Weights of a small GPT-style language model, trained from scratch on English Wikipedia: MLP 384 tanh GELU, LayerNorm before each block.
Each number is 500 + 40 x the weight over its row's rms, rounded and kept within 0 to 999. Layers, rows and columns count from 0. Numbers have three digits each. The size before them is the row's rms in percent of the matrix's.

# down: layer 4 MLP down (transposed), 384x96, rms 0.259, rows 339-375, columns 32-63
# up: layer 4 MLP up, 384x96, rms 0.264, rows 340-375, columns 32-63
down339 121:558582475483524553487557508463491494508455533461523444502471490445481526476496514529512539454510
up340 083:515482496468566453503527512486516470476536551515480474466478502482492482501516486429557503463554
down340 089:559525507638554476460582520534443509565543508528468483468422524409498507468512444487442551492503
up341 095:498450566501471432487565467467486495442514470512471496463538488522518512516504529573533549541477
down341 097:483501398537518546535513470461486529481453438474449544513518494481476459461507567543423515457497
up342 102:478470429507495474501465440466494466437572525492499502509513498521474533467517528504480463537530
down342 092:464507465498482546466572561511484482567469468522504519477499577509502556499515510467446498481556
up343 103:508545529499530535441495415545459557441485420486463481514502517498505449526452534489570455494505
down343 094:494501450428514440418499533566570510559435389456520460460491507552549530492548420513525516521507
up344 096:519565557444426532476502480525562492468539471535493491454534481496528516595498437494521490488530
down344 094:505444505550543520499504511479484555530497425532518580473539519456522490504446532546467475536517
up345 099:471527480489460529502561521547450506541519601522513557512496579534498480475497516504487568493424
down345 099:468521451461455601514485481502490495526483504514462539501519472465544564547566492519429545498518
up346 097:532480447516458485456444389453544532448503494461461534506536515552579447544493515514521510478506
down346 093:488478502465485535525526532498454510458534488465531495472501509477570413469479493459508472494468
up347 107:583434454466516503499475476444491435531530553463519454529531508491455515550515441533465457513497
down347 117:503496490509463433544501480520495493469533472511451483515514560548525465439475433528501569489591
up348 078:482519497545597552515382501482461542463569516541446498564502504514549440509507576538508538439523
down348 094:445533548502480504522526476487582475527498519480524547495483477509563469555512533566526535434492
up349 081:609532494541591517497504479425528463487591509491538486531541485532478526493498559547414497507574
down349 078:456515478498490512525509519532524609492475478474531529514450545442551475520494489550469505522442
up350 095:550516512603489459487473471503474486438513552489458482502530502456534464443467480481461503513508
down350 096:498486545482488504558573587501461531523468547418452530515428414463453542487477502508481500480469
up351 098:586462446472389506467472419419472519464504509475496470494484473466528452412515469512548496448492
down351 105:498520529438508581525515542539501476481476454500540393478548468529462522559495499435527478609486
up352 103:445429459491510515408423515473558524535591528564543490496566472515450537538516500568515509455500
down352 096:581531508499532440509435506462489509582422518475508463446509480475467482442520469493403495497421
up353 109:509512575458436485488505525524532424468512517556546485482506444453505486493456480455562529389549
down353 098:497462500497539482560484503507485530428526491470455480479481535572492507458535535406523528536526
up354 101:440521495604374532510551462425527478514466539479526515530490541483484517541512499563510464406499
down354 100:543524444464583459519474486406452464469531506486492521421530506510475628456515505477540520534518
up355 101:565507536539506421575484521447423464558508483516515460544438526528538531480494481421487412456490
down355 104:522522464556548471575549493468483484505500510553519499494482501479447490522482617513505471475460
up356 117:627530475507459564607415486459553479509567493471515472497460467568502447410490500495466528516451
down356 097:477479487501487511520405525546538461526487488500489484552507535407548388509443465398529470516449
up357 113:518494480547449491516494521462480447487495504538520498458535538515490462418493462397496495495505
down357 108:531483469495582490490488489499494496546508477499439484491425499471553479498533518588526451530514
up358 098:520551450499451520488523507493448540536557509569508534517500457516574472445466520477468507426574
down358 085:520462540523504517472485480551450471493476555467441490529534510529500503511611493518475517541466
up359 099:486583489459424561495467505521529499535526516484471542544466550576457523507470511513525482532500
down359 087:442420556459546445540498587509543513402503549514483466496420459500529560515539544474509486519491
up360 110:491453537505467506409513464449471474459468497507455488448584593531479505563444487502489529526522
down360 125:438480481402455544473433558468465476511479460456576476470484477445497507444458465467577469509521
up361 098:547529458493453475535501528505476513485460447496439575512509543525454512485510490519506462485476
down361 110:496488458481400496545591525475446539444519488496561520541506525517459556475549495514484496472522
up362 090:541521493447503560524525453508487453468533517506560568527477498511484500501526547464524522555528
down362 083:503520491563569482554460541464481483499562518626529475456536528492498525480497492543470463475482
up363 092:484498494466534458485518451511528535442525587518501561420521486480554530510472522546523509435519
down363 092:509504458550538528454456520481542571527523477435446532454507492540542461470478529578438469536490
up364 083:444525484491569521434497466476503505473473455526535512487496516517473436487513503520566475529453
down364 090:471496424567509600511503523400460488558509542502507451510544447488512462524505483492480501484529
up365 101:493608485480409520450516533437487482507475568586506487439490504440441504516472529501428520474472
down365 097:516577481511497495483484533524512469487491466559510459531520548552517540519486490559499484479500
up366 094:467447491527501444520546544444530549467484475527494487471495537467436424548432517542571566519467
down366 095:513544511518496453533510585542505444508550494548521520503484411504517517579523517485509527507611
up367 093:483540493547392561486481477453513487524513548473512460466492468461434524526567547439381496486426
down367 106:514501587496475493541515498486437462372467472426486486505427442521446513552548495502531504460515
up368 105:583517483501520561572473499443510468512569440480465456474517494414541460448502501534481503492524
down368 110:521465544462510414533494460496494445453442545554430507477478532432551498476493486442486428477522
up369 092:499490483504458481498491468490451447494476476521536461440474446533538516563507490430546481470541
down369 088:561524498535476523495470473556483509480456496485556469499489525531489503487541443461526504539529
up370 089:509499604480513532515501519534481467513600447533496487441529551539469451583539448423466457493491
down370 087:542481517465487458560470493467439549500538488471437531428478512520526522497469480483502529443560
up371 105:539521570494490491538519498498612484517535495452419547542476439484457497495500504495522559468550
down371 103:508510501543566536523459547445554506509443456490510522537554491575525582482508507519505470491497
up372 094:579532430508517565519476524594533470504522540477484506516444485520446531457480555500516474445534
down372 087:501489533499533467480532530557538527530489577459540527559535501411527452542443466465414444531564
up373 089:511569498483484561420446494500477464496572511523504405448476500488457473507453502485472434564530
down373 097:534446528495497500496502457471519501493495417478479489418559439539487494454489551437425513557449
up374 107:521506440604509578545523464450533546459485538513468502480511441476531450353526527523508474505531
down374 115:565487472521533510434487464458510536418490463500487523496577484530506520563521545553439447468576
up375 101:482527554447506481542543533521471523496482572519541402515469468543484483476499510489485517525556
down375 111:445516508495562470451531547488473524458478544542550507505493602459439494505447476542545466502493